Part of a small language model's weights: 238M parameters, rotary positions.
Each number is 500 + 25 x the weight over the matrix's rms, rounded and kept within 0 to 999. Layers, rows and columns count from 0. Numbers have three digits each.

# layer 9 MLP gate, 3072x768, rms 0.0406, rows 537-548, columns 576-767
502512512505494480504511482510506477477509522462460521531484490521516485508511515505525492466450481528488486555486492493507511509478482508524505461486514466481533513528510523494509471479518478508490520510532533462485504476482514524517523509490511513476490500502507494502520511463521468487443513499487459475505545510450463491513527492539558532466517505507506502508513562506515555496487474493463485516513492495529521470545460485456507503512505501511510487500536503532475521489462517525510469474519532521500462506483491520527445530497540517469484476494481457501528472493503555486
499467510497534483468468504500493514499517535458508482559482503477490493523445544518468528487504472515492536485493500492514484501514493524533520512477504473483509525498495439522494467499511476495483545491530496467479501492515483520506556499510521473521488460467513525495472495535504476502503520467519517566505552519510464502481520459507496532514490572512507531521497498498482485540524489501517515505528589514468495505484493488503540516521542528456522531479516535494497490499514464505470505507563486521525500482478512494462479525514475522470529530534537474514507532542524508496
523510529508467486436512529542500463507502511529487549498486457460502499515485467512546498462517490501509475512520521512485501464494522486513480507502540503465507472499491529521485478540489508484514488501533478476508474526534488482447491485451511552520527461479462517496530486511522443543463546485471498542487516480512531549499469530511520478550527496492497509485522512436499511520496494533521476482529479548469453478525485499435511485491482523478531460464502525493488467495501477466500483510551512495510542485523498466488489459516514514495514486477510539538519546492479537471
485551465515517459516508533496527503499508515492523476497523470503506493472496490514485509488470527517516589535467500493432533562556501518443486492507539485472510496542511524537483524447492518523567516499498481498513470486520559506521521450484481552500496516480510470521443501512486518504490502529451444531473544477493520474493500523471481540521523502491477481461472529460503465530534531493487514509475502471490483492491490491514477481486509495465459436501479502527490483503494532466521519490484493485476476484533495542475486517503516505468468515545454484560499578483474464486
515497513533502532517508501516494539461472494497537537534497511504499528529537519471469497491494510485487506520473487507487465497446463482511476527532480484480548467478508505513503499495458532496533513493514506500509494503507538503516543503533520504503542491550504497504478535431535473514516546518484502534490510509461506486459468503496516517498493515470512525463491542471497515530511539482512509502496447506462497454481511526501474501500553503511516465476525479503450482510472536464485483507447513526495521559496499481479473496495496539509488538525509496484490512533483470526
466549453478526501475479509520513507509497543492443457480470482462516549507476521473495468490486519489500507495560463526517523470507446501504439472523511479504541524456523503531513500536501513492501465460508509527500475483471525482451516491497516470480535536484511518502493517513506458521518551486518498511465476463504485476478514515510510526511501524473498503537503500493510504466491510479530501465486488511502514512465483457518507506529547523502463473510501507455493481510484470486488531537556504507493535506493489512518488475497527470512462509492475500472500498492504442480
529520501555462554497561475478506472516521533490503469530504473493495501495481525467530490559530504514464488502484480453527484498486442517480546483479511496529501495487527543475472504477470539520488538489472525484475476496500509510495496499469491506483514533535497510504468535528528474494522501471468509512487506485519521465500494524493489439521498478543488501537496496523477467431472465497528502508514498466506497485462448473515472524492507552493502523472472447508518469510481503463480524482506488468482539507513473513560487503519544512492494516526512499492547499481512473554
547516465509516497503509512453510491485491454524469483514516472468521496476506481491463539497458479504489479466492508486487536498488511575529499484517550449440508474522472502496464493525506466513490492535457524430458474521454484447463542505525505489491499516508493502487519479510478507567513543524510558458508497535517493494516523534477544512501471502469538534557553492491521549459490498516480510519502530499526513505485480511513472477554486475498486480517494500509473475502494523494497492499518449478520562515503517547496500505513482489493526496513478527531534528452545507520
485499455508531517521486543507543502526527515532506505492555517501525518500465498514517499504494516495493526583485521483494533517492539499507498526474460516477489516510508510514522485466467493513445470523522528496487532531545516530485480490524479549495523524491491496499551472498506445475491510430469510515499505494500512515549497498477481538517496505503490504551548480518490494479563459463476505518488517478536472497491523484492480479521512485499486478545483468548546527479492496535471475472464497480517474478494503480532501515527512505506511492529485493469543495495484518492
511451488505473513513499528453534476508536497474461481503517506488509501528452531468515519484462466523459506491548467521504502503484509550527503489507472535484499520511510499518514546500513519491502477545490522516437495499518513507501512531493476546509478479505508525524475484474481514511459444498520469501479497573445502532510481521488535520502516474478519509528471573504484486502497506520524560526557482542477488484507518508505503478485478530553471555493519489501437554526517502521525505509539479482498497481517532520515561519528507520476472490493498513496520496467489463469
520457508501475499519444490517504525544515527477519477524504525501504507511472512491493449475548510494483494521498497515477504495539538511461538519542489440515467539499539478503526484459489527474481531461531543534484478506449539486496492539486519508444526524458464499500470497497526508504490499496492500476497527496467502500482478467507536501514525477508473516486485505498512452522481510506495478489470490483512455526487516499469523471488469526488538501530487497497518482463464484485489549529465497532513449470482519488436512494511513496505448531481496515516504491466469456476
493469536493503494469487472511491517487499440518498500489503500484483470484489520462506495466537495530515497520500467482461516488496490447499466522486492491516522521485429459510502498513497513534498513482536480515508463494510512514575482470494492484486529473531464511474484500468488520480486483485499527542516503533448494502489511467548470491467481505520529498492487521511526490491484519509456499463502507506509531500473512530513500532501512516482541537534477488491501480515516481453494466522436466520524489529466466524476485505519520542524504515485487477503573484502489497487
# layer 9 MLP up, 3072x768, rms 0.0408, rows 537-547, columns 576-767
508458480518458495495503549455511457523537528518526547485512541494484522517489502498479491461472486495524517502475522471484490496489482496529486537491483527499470487519491514481504520511450514528543519501516472488533476488464441539505535491486514490496488486514555586465472520507506522520486479499474506494514494492519485513450506552480472460529500517425492517492485485476539533536494521468542509511504499505512498460494497484557501481485486490489472478508484522475537474480493538497476503486468525459488456488496474476495442493468452499456453485526526466482514520535480448513
492528542472539495505481516451546494526467513505503488497525504503492536496488468477528457553479521478511506521508505507516491498512517543492496472496502505496473501474487485522473484466519517473484494504520459535476535464513476507510525488521479514524506490462494507486513487510515514506493526533458515456504497511477492477474468506518493525497480475483514511497523504472464492471500476541510508482484554493459517535535490467517475520461481523469506521454525494456541553471513510493469508497500472512467495482513581480484457489469483472506529508515454504508458497518557481515
485500495474541503509554514505474500526550477476553547513467480505514510485520518548495518523472491524488486492476522506493497483514515430506545512495524485516520480486514495519473533508519486486494520531482524498539467449524496503500492507507494524500470505472498493497460492506471538491501496523460516487492492554479488493550497511518491476486512517487518565485472520479554502532517517489518473521520508510520501549459471510588506494492536534469454496469516516533555519524540506508530501476448475528496500512482463521513505497514511482502480548527517518468509475464521487459
481502471473509474470515487495469486505487536500488532544439553489467518529486515445521491509519506505474515454516490529533482529542490499480461552490507490503488519525500492561507474527507501494542513535453502483490536537478503478472502460503475506507510496501492533520506431497480506501477494496508487531535550464530472519517490449513492474529431521485505478492476505523521531528476470512453470483484496537505502517499501463472450511516504476526517463492511490462510447510526481495504513501471503515513489472545510511482516487511509502514483504462478510508513516486515493509
481488517492462472504506499508478541507512524523491465505473459497486485513531435450506488507496516535494520493509461528520491542466490510503492508455493473508499497463507480499490529556498486494466518520450524537502565468480531479512520482501487521498519465462509519516496519503498520466496523523517478507533526468504512470483492525443517506437514516484490526465511469548503497532527466486471479486504512510490510516525520484486481520489506514522488492527509538522483574515450493493491560478517468530524506492540483488475554491526509548447494457454490495493481443465472517485
457518498481499534497468484479494489541485539503478516501518499506511487518497490519515485497470517528532531466532450489503516566507514481485526491508499504453497491477470508466551512515518468498505530528466519490518494508477539488491461533485475467474496477535524470487490497488483490509492509480491526456434485492500515486444496488514516518507522488502465528509455500493487509506479504523499500508507501478506526523501531496503533476522473480545499512447471513459500543504518485525548485508459494535504491528486503502544479502500502504531480464470518534475456450459475487482
539494563533470515452487497513489464507530487495480474492544524557491496482484495479520505471507489493492498456524497538492489528520504471526520519565523473464503477522490487523535497483503525541482493476497464491539452497531523528508529507554507507510531507527504530459500469444518529517469520511489501533460486452490514535516483494487477464512509551502499551503533492523515534521533503492476506503522466478500502517500502519497541505483459479457509512509487522450488476466517462497504520497546466503517493469463489532501492527510469457504477486493453493521474501495454511483
482512486502473441579532518492503514484508502487519518483485525471505476544513542508525501557502530513477481473496484488490518554520481512517497487491517501472479516456495503481488495541505501504460542476495547489477541504515495495493512550511470492528517449555509511513515523448473509449517502522502499478487501508528473491491521526504468494503481505509514488502500478485509529474525488474469467526502479496503508490482521419491506508483536480490491509513528539478531497523559471526536449473515467494520518507510496478507476520509482539466501493510495520479462531520525511524
511489498492518487508549499482473500535444458469468544489512489478478475530494509488487536539546476491549488516480505462521501502500512528487441508526537504518499479463461494495492508459504526481496447542514487488516527487481512475533533505489525467498513504472514519494456504487487442535515475508537498541527467515490484467511477481471518465502527535513500499536483488506516527519517518510482507537505476498503481484462501518469532526490496511498467498526498499491503530506461516484485507548479488471528510543462534510532496503535512469490522465519495477505508479517523509512
554505476560510481496482482486485496487539481447468487543524520461473537452499516495477504533485506536500485522512534519509518471502474544494531533475485527488504480531484509519549511470502492487528510503468472560491492492501547553505551532474471501503438466547515491473438482516505496477553448483493461520477493518494478508515497483489527473524500513564510467518491464503504500541496526477516485511505487475524489462483531411492463489531449453480538456527463478521518497495465514479469505441490492497494545496493507527518493522511481527513476508510483512508543482463533515508
536548514484529525511473536561516494533473536532508492465528518505528484533491480519446501538509496492486523519513485507515487521491502465496484510487469502505501504471493537551440496501500503481480477483534495494536515498517533490443486504493470538463470466512501496473494521474515495502542482512521519535454493505523516507503512469488509511492554535475507518510488467523535498574452491434536475526501474515513505527505519469490495481481470525536515470502544516497517456494482493534436526496465493486516500476520506497481494504511480533524507474506472529501471487515474479494
# layer 9 MLP down (transposed), 3072x768, rms 0.0348, rows 537-547, columns 576-767
512509459514499521508520488540487482476513475518514487457465504510466485508490450511481530495545525478464480503501498478520496513520482501465510519488451472491516451518534489484479529509502489509446487467526553522570502484487502509509541517532517508509488487502524478541475457509512544473493527536494504517509504488528461486497547498469528516476506516466456486498479459453547479457486506477519524448528495495519513505419498516517523478443525503539425525492448464505480486490523558467496508493493507515499497411466546568474521486479435483482519496519486534518499524491505457508
531501506474530524461522493489511548455476476467488502490506484499503503471549495457478478525510546461494511528561533491514529525549511486509455504495513510515532508522515546527524535501479459511490466481482460516495493549523520495562506464527469515487472476489511503517491491479494501488511495499468487488483521488487526482467494534482502540519503493492496450489500548507489494449519484496544459481496523533528541566483447512477519497488498472505514485504486470526489479497495560496508507496461488466520452493472483517479469489501514476560486479479502511520451504523476495482
538535533482499510482499528527490492468448509498457542504487556482482486517498495500454532522474465480452520491499517483509472471488500560514471489512535530504501487497512446505528502501496515505491497500466528496502556500479506527485513459503476499500479497492504515488487546528503483505520480493533424506510486488504534488480472446452502502508509482443515506558540481443473520500543496496506477510518564535486465523573519487505521515530528488511472471465508525511488480483580506451478481523496510470508549474491490507584482456535477486495530477426534552502519510502548510512
491500503479498506485471481501532475531541484495517503537504509470527480536510476428548531502449469501527503469512476538465478449511464504495506530532487462501487481511528522502463499503489532508477527499492507489510467506502511479509467505469497527479496473480460473547440489541482561459479512510507476493513486494501472455494466564463485489541521504469488456451496539487488482529503487492497530519496428489515524433480515498477484451550497544493550496461493470500525502528514471480523453492461547528486502485515529536525487501520527507487478506457542501488535568497495530513
521483511514477511512502512487487496495482493504478483495531492510498483467505502500481501496492504514511515538517480515499494512507512525488467527491514513464484519494477505517480535507554475499494477494505477484521526527518509490530475480477509534470478535481483498498496511530485494464483483506489487486514509534471502518537496475535502522484480507482495461524521469538523485494511461515523524508492486511525527483475507503513494502481458492529474518502476470448526481501496498496496493503499494480498508485492527530473480475494507448499470483526546489506544485521524504450
532496533491482483503520510493485539485481463446486556555504483518463500525502532476519539521507507516466515489481489519486503477535504525474464475477530551466495487522485493524506498513511499460501515521490508510496537499502484434496507501466458487520484466494486567529487464479444496482541482497505497515494518486506496513535500478449516477496494500500488502501514491493475509499488506490440528500463528445487475479533500469512493494467531492485494528445485525505493528482457520456470502486538476518540537478471511508492486510491473527506502451487488492477550446511501515476
490470502445520487524487544498513477491494454437499559482526493510547534481459492506472524519460501468523488522552526475488495542479503504489496542491532503478509521500511517478505518491495510507463486517521510490491537512476470527503502523505446520522516557536430545472451566536522465468524509506531489510459504464461524532455480511472539481493475451505488555472513507474528509423469558478491432482521526476486510476466507526514505510481481434514513519520492528493507504487519519508493499529467459474522565534515476504473511458518505500461551507508477509493507471484497498473
518486504456486493557498495484512505518531489498505480553513489476513538513517532515508499505531479533480483520466467482484519520490497515510488500508484476490485485518526496471504501521460544480478523531495483489516515559524477474473501529473520526495469486510492501515530485517486480493504426552530497522479489491531522522489529509490457481487489522505532490494461487514503500527484532480514488506491515478498525526517539496496484514522531476525543463489495520548518501520567502445567493511488484500532501502473508500541523499514514516510512519453494492535517543501510449487
550507483478499463503533475462451492470501480458505550464504492489496508490513540475498501518537521455522463498514497536492507528477519486472516517514453490523496487507511491489521501458506507469489518504529507507495523520476495503490492533571516493471496519518486468533483511542507486454476505520479494536495433538524524495479471473496525514520536505452497492477564441509496532509514512487492489494514508508478503547504520508534496507489525449518498510486536469482499501476477507496518543489540459493462476516484518498528511476523469483560499539461510490520518485452533453523
492499499469485537499500475527508503480513483488466511527503447460483524516521503508500507517511533471492462523514521491514484509499480539520482475521490520471517513541477506480540537524470508501514461507481520500473495484546496492535511503549474505515482495521503514516522485483482502460523478521502506479518469507533519490491498523507541497481481504523520488511520507501437487510495476468541509454552505503494498475503511491540525509473461478461485542498473486515508514473477465491494481487498540494490474507515491479510559478522493493487451478447534469489532508500544514530
496464506464492473500490506527489476492506525470471525527520505473526515492509493526490481481457496543491472512517480527501468470501469474491533532531496495516537465510475525492458488497492508502468499517500508530532499494518507473465495481487496473475514456463447452524465480517464514501569473570499487481479529486482525514522486528507482495502520490533545488531461500506491498569461486469516491522522508505518491524527501508488519490497491495502449512476481479465485497502460472483484470456500460472492477507505540501499507501492487509548489517458496509505491496509483486480